Weights of a small transformer language model.
Size: 5 heads of 128 (1 for keys and values), vocabulary 32768, 106M parameters.
Training: a variant of Muon for these matrices, 542M tokens.
Each number is 500 + 50 x the weight over its row's rms, rounded and kept within 0 to 999. Layers, rows and columns count from 0. Numbers have three digits each. The size before them is the row's rms in percent of the matrix's.

# q: layer 6 attention query, 640x640, rms 0.219, rows 19-52,147-180,275-307,403-435,531-563, columns 256-319
# k: layer 6 attention key, 128x640, rms 0.239, rows 19-51, columns 256-319
q19 050:472474415560509490438442483451479548535542513375517407470423500488443535564365438581546509445509392579501491554452405621632484483532453637477518618498460470498563414569538515615470572490429478
q147 111:576558575427551435589533532460516475529530436595493440545409496587445474546462539516544511476468564524444535509534553566458465474493530471473495506489502533447423461497542469389487464508613460
q275 076:502536480527435538495597491424480473534518514530591412432483557506473488526542481583468513544494513512503560530425505511579478434442461515658463586538432488477607555439405500550543486483516523
q403 062:406456464496439408467513477456487479555464562509590508471415370561492413572469556546492566481513491445490515510519569524540497461514467552521502502475514443455439419477444615589475406513406463
q531 101:463428571630400457507546538408535454491504500472469481556431490580475503509559511613530559486458582432522466466371539473540547468374554575561472520467499480454511495428506498499599479479492581
k19 039:472627633415478562527591498473483518519488550461451511545462512466463519532462490483484508631502509545458562527489498583438466510433529458459504522534620434442436477514546479426538591496591466
q20 046:519530460517516509510481526461427589526470526464538537444509402434453470519469453461532451392458589474595416506457356545500524446503559550546586426529488519485486477434584453477542479503563445
q148 106:549511518435448442450435481568426533580377421510596510495530462500535486495510470510392502470483485500531545479547518457512384535496505481511489474452385516493560502629534517503515476524469441
q276 074:570529475437498452573514432429422507524486444522520560425486461414489417558455449532502476499449460479496598438489523517500502449532513567604509512512526471421456576482591521507541533513464357
q404 068:587513439467489540562509451536502522470500492404591546420445402475478473461429600461564405471589537441503577546563498524487524514495432549472618547507530471569464509546420470514464464469474421
q532 089:556510494417466496460459641476462489537624410510508552508443504551578418497542585493536482520446611485384541423476540564464583649548481494404483506438472496561457607514451556499407491561572502
k20 042:472460563448511549511500529501406445483444591443503467461519498549471516517534460483452524481476511511543483530442581536543507488494448570525475482583457499494420569478549482496478430544578478
q21 045:514543500399452472538514456464484466477478485499481428530586452500505500408535475440495411456554589486488564542467546459491515476518514506515571414477475442536519593465511440460543534526512461
q149 110:424491503441535506427543459523548481499483434518523506417484437405459521485505531456556551526487422522615534562524493449575501492478470491466563456551440534509467548466539435472577508525416579
q277 077:485445523449497479558459494489549598458494420495481512540569401462432497581535535512476458495441503380392451361475475525443529511521537529468535425529529497531462482626577567496514598550537547
q405 062:492449426514564519543438448590443534460542444496503520467457462526552579511548389409508456497566511428468582517517513569444501523591466532511512457542567544528636578550530509446480595537530502
q533 091:506524480483502535555449480504544508522561466481500375355550498516565505422570413480524415517581435498501516476459557519412457537487455466508418483478443526513515506485578424557435556476502510
k21 042:457436469474458540519563397503526514529509534561516476477576397535553455450504529546542575437440449486539397556537553490469583508434523470507507419488476541541483449404548430538344477444501541
q22 048:477505602518437609418528610515512521544551536483506475481630597501477474420557581524512471551384592540521426516505447450465441477441446434452475470549460442542527462508455507523587518540543594
q150 100:505491480518487489504447498483536557457570560527500534474536507593467524512576552451497545569518524465473455492545591421540551459547529471535523548435476498532512493523455482461424493511545482
q278 077:476451585486548524389428538616522446418502556461464492590529532541469495479490550442511469440454588524497440555515471452493466471487576449465537481489454471487545464444417452408451447498531608
q406 069:324472478624395444471545508495531417544435465635491460462510498453552516489566406472428523479453486514469486504494495498510479491437479461509438478503566528571546475504555528442485521443492507
q534 095:491464589519522436489480484536544465460524556449553534560526487516480553539536497466522500468385571490507426537585540520464496466464531459508542473512499515561603426502542503466458485434499458
k22 039:466517459506483516446519462449517467491529443462572435475451425470442467554501526529426543499537539535524455534532473564543433461502518518374528495440587472573505516410492504526495449490464519
q23 050:590479532591462494467459464438518449558520548544577495459467552504383448470461492473518550445469483474604523421431457562461441491567410578501486539567517504429502497526446429556456567521455489
q151 107:445460568523575468580373531456557519442507513504455473513493527577494500439519484610526560480458510551412499514497502591376437521440598499529496486455578502436583450457495438435556556446495513
q279 078:518584451558518491426464498490468375501530547514553443529449541526468467467477520528565607523496545593483473596475576478483504470478457576543531489535506546467552530469462514592555469432507534
q407 066:509482565628483494502505542479572532507475644598554381528482461496443479497434570516464626428401463537559390469456533549596467516423392552431498523424485497450596417496544551572517520569474570
q535 098:492432537514530469503543562466554628487465591474508574527549503513512451537518542534444570526469555568540585468461496447493516432480526518617379463509499504561523429462450484505626522542474547
k23 039:475541522441507485495471538457433480458424554514449523416475434531459584562555440541532479555553485465416528510510477591547409530428452459414566454562564426412458482442462490528491533409527518
q24 047:460559463431538424530452501500514586448477548446452520512447419448476586448477513515479444467558514470505568484541429556535480494488506546433552501500560560536473489472560508485462467520613444
q152 097:517514556610441452488542550596527435439399564501604485414503540454495484406463500603441536435540524489487474411546466492501509444525548433503525406528396592581406484471517459523501532528469570
q280 071:480573482435475438556433450432525484588449469462485521472443407453491432465470498542513518517472413568455496445445572427445476445552497539625481497537596530513536429489618526545471547465501402
q408 065:590511477470554518596495471509574496493523515428506565442532442481396537464464572493471523506575531493493466495472522428563517458488458455463498517467559449474455477457441499567553427513447483
q536 090:523561563519452588468478559538473425548489515458431522416553441522509495500490501503497509537516419527492519357488476470493420440494444490497493484556538543481488561545439430512457514524488463
k24 041:529483458520460526533543504515463482517475500538544406507510528463612471554483570500508427553516505435509592479465459548453568548433468479503491443627410492495429551528433464461487451498472524
q25 052:442456506440501526549496474531464478488426534506510503636529407489546485466599577530484443482508548529516494503468516440523483561424558462487480506484482429574516524422415542466532517493509491
q153 105:479492496566481437414520381552517511520465508554502399441584487439605469562435501469493454438493485559486435478461545512610577597452395482428569453437464505514586482585546576508502487461458559
q281 073:556495579421486469506476509494438601437464443486501506561520477446549515529517447461385491464489516446401439432468465542450500486497488497423568435504495443525489435541514439405518525521432510
q409 068:569391437385520516599527498500444536402561448442468577507531487542433525498495565544510410484542510445492581666506471422384543493488530558607556543526522482532522560506473404422517494467593450
q537 097:571529527431579465529439631597506447468449417535534386452489556491465509439481460499491442472526503506531406502529497524437491560591541394454518442499427479500469505562399417483476480500468472
k25 042:535484388509445580506497584552536414492465544614516529509534495464401472497469525537634426435457489527483505463449444467507518544499589563489550508456492583496482570512496535556502477598437527
q26 046:361474434585555436543448547511464520570534393458587507484432457392467459529469504493488497468478492462554547489460526549505621421644510478458514521453485483450457510499553373527508531426491483
q154 124:468468564415458501461489652495515501441417520463552514539517525497463422444480438441455522510505510556449497464528465488471479587515601520575505471462409501610598417573419495463527420438468514
q282 082:464470462559518510582572455457525602545565431575517509488477481476502514550477482545510485594447504495588571480525492519503525445501445553575530580450544593442521588506564481555542541408486442
q410 061:479479470427476586508379479480521454540453496482564476444458500478493455438517565468468562528441442552606488483526475571623566572525404608415509543478519580430470450540499508519490548547555473
q538 105:538445472452524439531515473488479580562459527466520549572488487589586526551524585552511479408530621532449487470450557460623519541436482514469575487531473608592467459500428526398526476523553501
k26 047:523519623467435489583513550508468481478540543470426474444470441553479558404521558511462550531526461457345480509431540515390463542483517606453463490489468473548485485504542497502525497567591529
q27 045:440505492468588353444536493512466514472564527491538512525498418488535469511582592510464457475488509446458531579586548407526543476530544469560553496422543495566499543489569554375391503465513555
q155 123:496461442457554512504501450488528488510553471477515478475489454538564496585524470432542475517485474576575492491500464407534448466490407613548473444557461546453485439551518534451451491476543567
q283 075:436492461551498446502545534561477576510482433415465529563486513465477536521494505519430513547503470415500503439404496503417563519497432558467517421469504475531472422561565471469508555536483513
q411 064:493505441458473515563481516474436467455477419508500566483549506390500486474500524478555432462511496423441536545521406481500593486531558540551483580543593480456489558581530517409367514495606387
q539 096:524553495438455570482465468407531425433529501481472551415511505405531463444412523483448580510564509533572566598521506482522516417538463518617356464472512553412511470465582493451520466448477435
k27 042:513441515504524510516487496444448552575494483524440429479577545417474412466487437375488468470450528440535476535573559453535507499496448471557485459506418609466484560527521444552457491473457373
q28 048:472505448551421566620416483520538455509528448475429474486430478504494503554438471507463482514444542547550513453422445585555489423513532507470433524491467577457400510586496429623502457440478559
q156 100:569396462568495469545481572503511573501553473504495485544540504634440567480463493520568459522499555511408460499504480564509520507479501461492484469478465503472475522472575480494445513483500492
q284 072:432429467479566552433528475513459480491549510527470465340492536556490410482531523499489615440508455550566558588514480442500467443497546526592442455509443577507563538398446494441469479450518480
q412 066:531528500512459565525492547469544586540543559603582517539429466472502484522464533548510610534471339574582439430488591503584566449487420562456515512503478509447491450427501507583524491532473524
q540 091:525457463505494497436552496488401518476499438487532567544488508455421533572463521477484476446474562582407582520436478439565547473417441601556521472403553510569530502481463511408463477450490511
k28 041:627543496551527447455488536527491468467473633416465464443448531488501526586518523599477495599532522443396516519453532561483498518525455493493488537582519441459518466431468501495513497450506456
q29 049:443533405509478495517494566551400469535474460468437542496537423440514449524550487463560503474558505436490467524491524514528478546544598563507607570538544519471428453548508468471427497481528407
q157 114:590581507525558371518478538479492424567502416516493423516540430399415445491514572523481487425526523511515488500511473510543475497526441486437451464598454470483447535556504517539467481453510581
q285 077:519503472474510469583552541461515515576459460582463583418438468385532434467492478544452494537533409476467481486547505496523526456488532563540555521552564496457537557551598529487528604440507384
q413 073:540513403518494507497482460561424521515527446496497530492477448430491496465450455491570421556490479417480504492541502538450539512475493587475519504502540455420471482495520428503490520512571431
q541 096:557503509455486521496618507463544524567524471487462523448462574388433503460539534502578527497480438537505488375474604483534398449412529567444424531547565524511544475498522518471500457523511565
k29 045:498522579441510568554448428489488484479458504614551423507549575499550505510570542562588555511469543468507511508489442589487573447413521491477533459485369523535475568523552456467532468482500526
q30 046:509506529505499489391593437516498562506501552470491385457531538552594509537488529453533499563423549540574498468484565458521542545425497390512481517526464573585528509490508542433484572536468440
q158 104:479535515526451535532575528509432545446448583523442516449535562542517416561568556490507461511545490537507433543428383511577531479499428405403525546400559516545612447485490459458448598461512518
q286 081:556507504504445531462524516572580540464481558439459505575597518546496529568496533476467439545482616483415421469495493480503460535491527439419480522442431451522419432514412408418523450464509644
q414 068:494385452547514501458549516529433464498567457484484472510525580500524605487518410510428493466513556510501560657544475539484464474485533426555493473602455483596520612516439430441459454440579497
q542 089:487454534508563482570426449634470444444466497477560391585582500524645506458495506524503519484472539452560438588539518539470516445525507338538562541504498555470520554530512460561509515478516481
k30 041:447495481500546537435521506514529493544465418535557519564493413476355435489500486373468501446495558538591404537496487488540449459524487581521535489407503531532533413531521439501521542508516534
q31 052:552497559552501489462495489443522447524520528577527483438443620489529474587501405493503615485490500629513472525569490538560446506512450521506385604576438597466476592536488437508593474494461570
q159 094:468497537499496473495455464443441547515567511439438538534451608673497498532397408527576468540544511492466511495542519557401534509496475581508411538530589555443514506405464467457463514492519508
q287 077:503518517529483572443501498489466438419550648553524477498489571620505500508483438478540435475522565504549542525582468506522508494435448467546479526442377586552491506466429545503526421571535627
q415 069:370514585546451447435463537466582435468455468548525400501472560521525486491558432534478527502501596575493501414470483539541421447526515407442426521480417506507520438571514479621491554478494590
q543 093:371447418490558515440506511444553572505568517489504507553476424549539479527458453472463577540466540511518518562434528408491561516518471398516507538525474540500495501485535467469493530511478530
k31 041:507570513506564394456464485469468506452477530442452535417373488574488535514526481451485518492481469499480510555485549568565496561477533457411457425501546384465557423410452522493503540535527495
q32 048:470466526494535459580440540634508536501488387536434524469409520457459511539421472554520502471477474508503396533489483581530511433561497482394473450496555569437381563501547476561460478607596452
q160 102:563535489652505552514572474459566510554459368495543474468459398458453540451398405489497459466495493546520430446520566621445505506563400487452505457479472534463579589475559615424605511541483476
q288 074:436502485488555624465498559533414541478495547546499519468439575494462515452463497476464496467538478575630461633513506419526489547493509465462595575502487602579533527437528463485509558568470568
q416 064:458502535522477490522487508565558500538498584500527436421480469460495440483508505481486540489460519531594402464461546476606495473410465529398549567433553496457415422476540456514444599501351569
q544 101:576505483530430540491542384429433470411399498514472528478539491498382526546430553472506588417381516609521474342391481432584444550467466543486495505522552519542482521506454506506552532558445580
k32 047:559515534533522452454485450534608433504439546452519544393494491525512523514530511514503513440575447505460559559429413643497561389495540493558470436471457596574556495426535449519492558536469539
q33 052:474541408443578507495561554550411518569513472532554521517464387486530487484494480489511464488546453467512570553418474537444532492476518525458590519507509552425471491454550490450500500538452345
q161 105:544586503499452612430502524608472450561495555561506503519501480445556569490472494493419471464528474607490487450448534406515427572481465428481499533443537433533515496571515528527540489519496437
q289 091:542575441508483489593622530488482552488494371497547552482468430422526411506512463527479482501511504383489514425440485553525507530530535604523584418530534532478485541538530579525536535490477530
q417 074:612489483522456505527537505588453594513497548498474518452497460465428516525468523469550530495535412434482502544506416487499561504520440611505481469533579447432469500449469458517530502497519526
q545 105:606534457494471535548484578587553478568462476452528503536488497442442498413452529582547500499492385503525440405493498643560441453502548498429481454542517486528483539509483455492469457497481451
k33 052:518461434492561567483410422540477543536568514446496523550599500506608506453446511524494472544480573513490536483586505494436481542536527482517476497445470491442556575498536521476424521617477427
q34 051:450508522499532478534429450492486373526493486518475445473458525569453526524482440513488570481453517574514525461479537497548485495573564476440422545446443534346483466528545536599510427512408559
q162 119:493443619482459579579422522594456544490524464434526541534552518555556455482568414536435503536481609552496555454475525569343507627470636527549547515474443478577571509466497454482443473510494436
q290 074:556525507567475576459548524470447445487446535540465451487477573510537492519452467466517549495479510594511549536471483547522481509476590498505415516517543486541479585545435557509442447560475532
q418 060:497500571515407479405437474486508501506465449613539486476509500501447430485479539529417579423552504685494445434502452510584531518494480456492442538448465553462549407487528535625559486559478529
q546 097:385379491459534527496462489449503549457460490538525567527454527571521481531610468491551469488423488419420469485531573506542563529468499496604577511498403451539582579526475577524489503458567476
k34 049:569518461468616434497540493482509517444497576525426499524428492593500565527521532535415454523496452533511453461528607470403454609477476523490472450507510393441470487438452499506517620486606537
q35 051:470509443530534551539507581546481480438408513433505543459473375454536469543439501449553463523478469478530548483497379532519475476416521652475618489500508523458391468536501536508434517524565422
q163 109:557555540559448522499399544435518499491434460509543476546488483512511482606627439486513559543547510539494507423530510497445411583509481507563423531480368553429388487530544577455596516528478526
q291 079:452486400529525469568560475427507496459513427600468482445489455484525532482423455574533515514548357442518560454503481528498468461512490547555494580471650551477554493483572415576463540496520364
q419 070:527559413503513542589446403451434560560490524463521537533509521488452518479490529491448458544473377458529502486469588574580471567561470525411583501424486510384426462486506524558529507435515499
q547 098:577515531505447586457461451569393529474540476552546445557534492568403475448540564440527410431589527599573510455408515443452524480495569534421528498516497600494472437418491441438417535526526456
k35 045:564571537508499481494477493535548516445529533523497441512498577500522516542538528527455570477475463492361518456486606506530577570571465431510492452624448459546506540468461485390595469451471561
q36 050:581518572463470487480608526422461468471535582538542448579531569552498488481563552467461489440435577571448504490542541461468460550439528394496396462507481380495585562432457551428610462583516541
q164 106:513487491459528614483504500561440516467450581509445565548571603446521543497567521517546546569435523447506530633512419411507503469537543544531554521552571518534466447407506384515452517453496481
q292 074:535487477551527498464528538527563503503533584492560404564506479594516405543518514485512455510508548505405442465512537538447461422508454442433361498451462442502529571498503535545504503404548598
q420 074:514498499535549512468491560537468414446470441539563445526522573482541505449544474533525398512499570502438517474547524600438512524486545413517467405488436509606520526555458440552467455445541505
q548 092:499431492482540526574436581505521499479436555450534474496535517510534622446541551541460518451505524490563456575558415489560524445512481525373523435574507452535568496540577500518495539514551506
k36 046:498468533503452492429547553446456523531515439464488580524527462492482535472426425381461437563421554511537528501499483534450446535623445442501518549495511438457476456528590485419513467493503525
q37 052:482544509544475461531435501461584460510490526508523469495500683551532501528450479596480508519467537524474520443592516459553500440622397427514482527477498515526521411527468472507596545606420551
q165 099:440470501598473477441454614429565505489543552515539558449464540595467541433470512495463518521403529478484508518530501538471544508552449522505553484447529485520476547462463444511460526509500494
q293 075:492445492549535541515460448541576401481554576444440472502505524551433508496476525373538511495492581572460533494503457513474514457484400387505444498551420498465542445475452502501504445493535445
q421 071:439566666503533504472528557384580462459514558525555432495551524546527491520510512523446569495492525594475455420484482435566444462428452422433488517400464540518544411532444554558521451506440547
q549 093:412517396567476565539487515451498511491568539480482534460524528596525463502470475544486515440464533491578533532498533449479548541461473595536421483552490459570507519569560419556522461573504478
k37 044:512510554441497438485507624510438466535462555487426527449340452521485504506440528496563454528567541417421560506485469506460501515479491512571546472425525491531526495513518603579419467500532538
q38 049:454471551597531518598422462554593385512481489468469531485480452497481523513527506538537552509421460490584462470604438506546438457546464597513542478525533578389475491564558579527441453457474571
q166 108:523542525554530550528409456409459520517498448474515480489524485437495480588397524531558457429390597567484446532546496527359442440495533537511463479505437561457437442552556610489558444595413472
q294 077:492447471495491548507438506568518460424553520554537461514490568411388578513541454456568486551476481490529534578522467468557457454454471577546614522584534577586456465525409467591392433549549485
q422 067:436520506541464556502560475471502554503411571471555441489494496415577422522491537468542512466484374489507496517505592479564566461468495556448529571493557551442608470371502546549387495438479563
q550 099:450452481517502443507537429438474627517495578582468513538508452447529498516545514401447585574572556487539434415550567523497509537439506508414543570500557497528468451453582474479485551513467481
k38 049:464429567501575537406401524446514535588494516478532556471488594459507593476415476390408485430551479445472491502424485590478439515543435453520524452426535514582413487473565555528599503534593462
q39 053:464536437459523480523556528481392489468481452552490505529478462430420456481398528527525498492525472413474478620487520470484517536508550578478521503513531536437494554477492526472468517543536448
q167 105:578537509476553563471460509489477553503539456480585546521438422411418488527515561480517478460460420474508471523463557453518455447485465520498508497486489488475414486614534481505463453507503449
q295 090:516570488557535457568547547488474586481446530529532582386409515477572469522442416512459530566494456386526518489466494551449528451494509544519566518485624548483570518489537489535428567427497451
q423 068:533544504564437467548562453551453496469507530538491546497501383530501439536436547436553505503462484401400497518485598458541541514612508552432607470486583491433491587442503521450493471451496453
q551 099:465538514458463509517516460521532487456469516541489463370464430509471425497480442565525540589561406527471480488469484519540400503449496582461477498495466589555475510487502424456508570534469497
k39 051:477482502571504542496442473538519583532569529424519581518590478528592536439512579500549534467478517546438513494538521525532474537483462569543468568553452512576441588563458545463526483441441501
q40 049:454465583589487516490512495582504380474483440492412468413491537515490533556509434495526571399446458572532484459605526507536501499547505570509416468541476569554511550550549481551451499611419562
q168 115:530511526531535514452599482517403529533493497395596561411439450494407472486447465560477474505454448440492524517513514488498487557468539538432542513519612502475408467491409556541509391500518461
q296 084:531545476558499473541551614481506532453421482576484474394461583392483514463469474542547498455474455548585575517526575497512530525505513553568491484527529571609510546481561552536565566570549558
q424 075:471566589555456509527509484437528430412545521491511529569457416524510398461511554556500506431449622607440465393557543450538513531514458493538491532453359504564523487520505546562567520482491572
q552 104:432545573444562451486538530516506551446459483538470584506569533520488543515552462441561581424438476566463457513532402551653477580436472638422493483473458536569488482443469443522512488573486503
k40 056:612509514554506492484567491467536601544539552512411573435416484587552485567435548476515514531506541387504544530456490477445495490470435470589400527485448471469497515475489495472434535475619514
q41 054:496466454469603472577391494524453529495507524546443591482464498474461538498475457470508457504499464555433522511462432457527506531466571550538565472492487582512429511502484516497512547555487432
q169 110:485462575530475513476526483517509471503454505526544555504504492472595592477497443502508525455504551486509498537443537466617534518468520385527549501533399488535527519515498451475493465468511508
q297 082:512528557489522474503615436493424558528454496494533548470505470450494376440517556470448463477471466558479549512438513507483508521522567494510450532504466491482589583506613522512471558456473449
q425 076:579522508460523488515558514585502514513516573503526493535529445468472464585496523419594519559503480524542414462438485543512505427513463509430552481390493519456504464480443600481558473530471491
q553 102:502443466545523454478520542541474489506432443510486568469502487456491450469562512577557406529482444538506543434563487554470551516546530520530487496462529464509438528549468530399542480407516472
k41 049:537413481511509474478411487532509455561584563447475565443503501492491594552509557515435587491506466417576532577533495518417558498430543486532461411493522511465475607508521530468495474492519496
q42 056:500523540531465388501438531491532474494550522508463456428509599582508478511445473461512608465407481609532522475522525433535493538532473505501436547513465516495491555484506545489497533582395642
q170 102:398463585566436560548488501479434515556570540464373531533451590615556554455507490534535548502524476610519411435546541522445545516506503513507538502428513492596497488397532434490491484482494421
q298 070:524480524540555523459437449497508470434525533429525454519465514566480509491478482523583458379501550587490545508566408527504590449441537482454445417491414477486530531494451517483546520530456524
q426 073:398572615476480489538449554436476480446452490518554419584528515544520460415497484478464568471535537538411475418527494480513432489545439403426465548422425560655516392514508568611527460521438627
q554 090:391447496602522536512528506459550454464553485416512555505454463578484512573490432448448535462473578412476481549461552384520529513555591564557474491483482413498480511541580468514545420478489514
k42 046:622557568420536469590494534455468513455504547424410458570459521453511515548435487518541433440428428514435528462478508528488536571536491558563560451479429470498501463526581486527460494489523563
q43 057:468496483520543463546471504554464479483526479533423527482468474392534509506398486416573496472541489471487519506515432477490509457437561556558508581498511540468504508553543469505406486528515479
q171 103:504501564590530475488420541433545505524495516469552441533429502458521456453478391491481471542511593572451425457551491474540545426494461545432466505435402503537481561574531584481552456486398511
q299 083:544451544503535564498504451539496483505487467488464553457433525456441570399452539441550538481472467521542492472533497492484546578503594509546582478497552622483530466522519460510451541573445360
q427 087:465537426482451508475480516502475572462526501520494556426452498532502507538419511469526510481477440543501526490438508427580497451514439545423535539451550547442472452527468557496427532480450559
q555 099:458472481535462518507495436426436557477557507538470583538552496473498503469560521510571461451541470513518535456492581522469409535433494514502435573451540494450405423488472425456461440566482529
k43 047:508548532538480481561430420490508490520477459505534350487501445509537414477543547541428526499512403459406484459463516559465536376477515490528560403498454512538499594438582591504574509483479529
q44 049:562590485411467498421566545450558540443476548600567479514524505476574451466481483550508475568524542395492579485542439589428405497570465396525530532495500451525514452563513454453516506417519430
q172 123:487521474505478491532413570533505514527610611586458482583405495472510490570438519492535529466456580494584412434474481424543541511500525486562508506465535548458539554448496572463470539482448460
q300 084:535510498566534485473525527467586411488481511548525483404503397552538551618407529451538515440523523475509466454512441480507453476508506562498519431523533451531469539644490473539489485384481433
q428 083:531490480563445533506525515560529559526448582509524517452567524507551546539504462540496499507448508471469467541535424517438484456575519556497511440532486419464478530537459450462547487510603464
q556 105:519579492549550508415452446543571497522462512438540482546509443485446517578467507523468579557504568559518458441500482470500434521509534464469518464500454488437523474579536591555517495476499490
k44 058:436498543570497496484458492528533428486532505466482518508531551478522510495540533507440430467484488525469439427546483481463469431406446510509535557499572581461556600441564652428516448489504494
q45 051:512554506496514501486546454516530443534546415523524397536557573514562499353447584487450552444438503503492447435575568485506517522559482413565443485512523550607549536543467478452531467485507539
q173 119:452457397508461432404535456445458499553494574479434635556501522530492435520507527499411555524479477478615499564444498492495489527475523540444546496540568439506420455504439473496517453506531559
q301 094:488472561463454478568487487500539488491513406501502420565510578482503518432494442464564448428486546483433476398600505526512483437575516465561484469511505496555527509551510455437477437493483416
q429 085:472430478531502506456522498576556413402526438463465460530458551563544560440533477500488468483466604592465441476564492474442520496456546435530401588481393506579518539488500458497530493607538493
q557 097:487490484557604563496488544400490648486436499588415455482502552492565487485484469514466514447536479437531464508490591449441440459437504445402531520557568539516536520498471440563512466468486492
k45 065:429564420601513445467568492395511443355468512548518566558463445557438501562504543468524490546488522564467547458451538537543455470480487609418478526557529510535487455405433505482468497472506550
q46 050:510446429492578500450597465433418552512508470508504534602531549490536502503579442495532491503516432506507534444473560541371432561481456418512434532557511509456574492456521456386523523480501490
q174 110:401479529514443477635444539616487537465471608473488470468545621545499521444555540537456527557431563500462550518565445429464486502516478518481477487439467423526515510509430482552409524429420406
q302 079:533463457524434418496539475472558463560458476455512477541526487550598371484476456539426509453451546588463550437445531505411489457520432495579425478514458456474516575428542527413531543445485499
q430 077:609484411435481534453499502489481480541526434487539540541505555529385499483525482501440474473573594488551529462568400500412445512506502540556461548518455447561419541577497466495528444528566462
q558 105:465518448510493494458524518580488467531485461459525407610477463468493531441515429576496404427554493462530567581512517481601537463585453454517525523540551454526453509574530564420382474448542425
k46 054:549488451540405596544571546506462502492509486451493466472500520555534467573550512547525574593411518490485475468445570481503473493536467525403459495558528525511505483481529445465454501463443597
q47 055:468477584550457464454482452449523429475513458409506500580574530547554449541606509520459533467520524624503449489554502511513534504495518402522420433529464407514448511455453497576549440545517558
q175 107:477559526555518524494498509447617546394650519483504511461469577517518537632451537472564443499422604528569370529664486496487595388529558542448404506540485559517490518462523415525415513453504530
q303 092:581425504499462544517467439530544458508503532460449414542539494570447594493492543496462499455505541541438534452533521480394471474457471511577442467473444452448466455549497452456537483503526418
q431 082:447413488531552493513472515428501440465490449499540435539470565552483480470581425576466420577595517548497534496538437517441492506439569411597486449584464511520507485533531406518452527552469497
q559 109:484495474477509506591495505474535492479533514507502501530508569523519523487576528515496463400495633436527525537522487454473568462545521475489518531533358459531529426483520495537519451531520513
k47 062:401620609392529525445593509497526545490465458582487425356438551484402408526473402470517514463451480390556559497550520486538454516534421490425545521471464504560488449404606411519472476493496482
q48 067:472533487468431531381499433540516484493517505417522417488477568517505524451496503469482567507473552548485485412473481467501490524505512544593455476525463383585501469427453492529567504472443505
q176 106:511458532424505602546537499550390490541523501429453619420541510551399562490558584476528512487529449474555551574511478541425548526469471506548642424528574488518468408453530451574478511515607438
q304 075:502430542578408524498545482482465484515516497469449427547522495527546415533538547476543519518468539560462525434562468442470540518475430462454347520470393463493495529394435613414558483446531574
q432 089:482519488532401488438484501482539495567508459484453431574527572531506508492566471513445515484499556586494556446505563467442531481581515471570463498573403488598541514499535461468493487498551594
q560 090:531461541507542452432482529523652501537513559521529477418419472532396426557429477448414576511507534464484490568525461462537540527514530479491516410530462455491487578536665538563520439470564521
k48 044:535497418488459527548573538464537415474462616481368545480413554472522559501526506580588440585512537473497436493490504459338485565488535557560491510567491449419484437485403491479411507481564569
q49 077:431529469520563465600357443513557469487484522461436510407438521481593532589433424506524543497480452591504479528553489444478505507492513580504530513583477532507435487544505576453455531555423541
q177 103:376492528567457556537469501485539527456434518505402444545541558500579406395491403470440481547446552597536532480505553509457400578482498513462420483447472491618519537463469546487517408491502427
q305 089:494408457470531547537494460476553453418485497568480476416448558463467565579549479554460511467495410576546571566486457495391518589404535496528558436472465528619497523534492469556491555594491499
q433 088:458493424533499555475447474474572576442487586487576446419496473514564468495508556377483538430460470512506463475522515398497462439440483507483447540385488539479513416478486528536488428565433579
q561 088:500456457620582555536434489494473501477493497501426569391585575504467534537575484510519497435495416422434547454485540497504435558468538447431496598568529421504503552554453532499414457615422587
k49 045:546624584507436412479553448529566560509549475462425496515491486549570459500397552475516497469470474422401544499518505568481532548528524584493474404464491498550476533388550505530593479517511541
q50 064:576515562489452561414590491555526521445519504519576599447520430537425496514528597550533545508461539419503490489605540535459544436480569454504505491528514479560465462503455451504531422436541440
q178 113:540585474432493481518497522523563527464464357527578481519425510436501463542404523481476482422511503476502469455565522509538427490498508523401443421471524499464555512524470541474518422434474472
q306 086:496422454491543559573430522544461478465540465524549512524464542457445579525537449494611462550501472452488497523606513466510473389479549503467462525607475496496466477543532508545413415497534463
q434 102:486399490493547568495524462540500436472534463477514541496424527559487571352543502625510466519535463473543475504536508535388438437406611426571515489545549567511548524550546430552467506568509411
q562 110:544506458500497568517525586524441490458503537572549475536475567590530478409506523547537504455544530524529488556493462516443463447451494516407496479630457539491460564533545449585557513624471489
k50 061:446498558448552496435568512425540558519471473497540440424506490516474482493481436448502476382494466402513581512527561535576535547540392495422447502521465448495508547416498453359513491474514478
q51 053:378559521481483490435444499459407337477469483498490501456600475446512425429438492427448498466441489481546535550520455528616498506539577613517537626526443492609431470484552534491498493538463571
q179 110:422493554437503488465562521534497503531383557537536525474456551476422518473443508453404557505516461491503478576512584509460497557469428442486483429451570540578508571549452504552442481433573494
q307 082:482480549436490538520562548547493471468490508529576558506407569361462518532518455508513501460572416451516482594457522565523518452486455496462586504489642586481636544449506503457427483459531529
q435 091:453572583460482502448545559506440503432561489560536557549551403491501435443548484476590547485537560390438386470512492504509453489500495547435527495543554596468530482445564557511500525427459558
q563 106:574556544494493538386526489496486487437502571546471535457528568492413521684458538549612473557396476525513497383462401504534441535470521485435462477504479509538554569511491500582499562528449615
k51 069:511507608469623427482529483515547469528504464512459565415472536502442577528585542521474507450548473509570520527522534497503477544462445517435462459380471537431519581564492511520517556503533388
q52 078:463500532466518497425630564454425562431494433553554539547513396510421480475522536532516480507551519422443435493504532534532500441453453451426521507435561506437530503503493480518473423513543445
q180 106:481426572500485483488498486545513533469506492548581371473426390485582551523471398449565383494521429530603519525493542458534475453562477489520496492511456510542494448466439449468370556496451551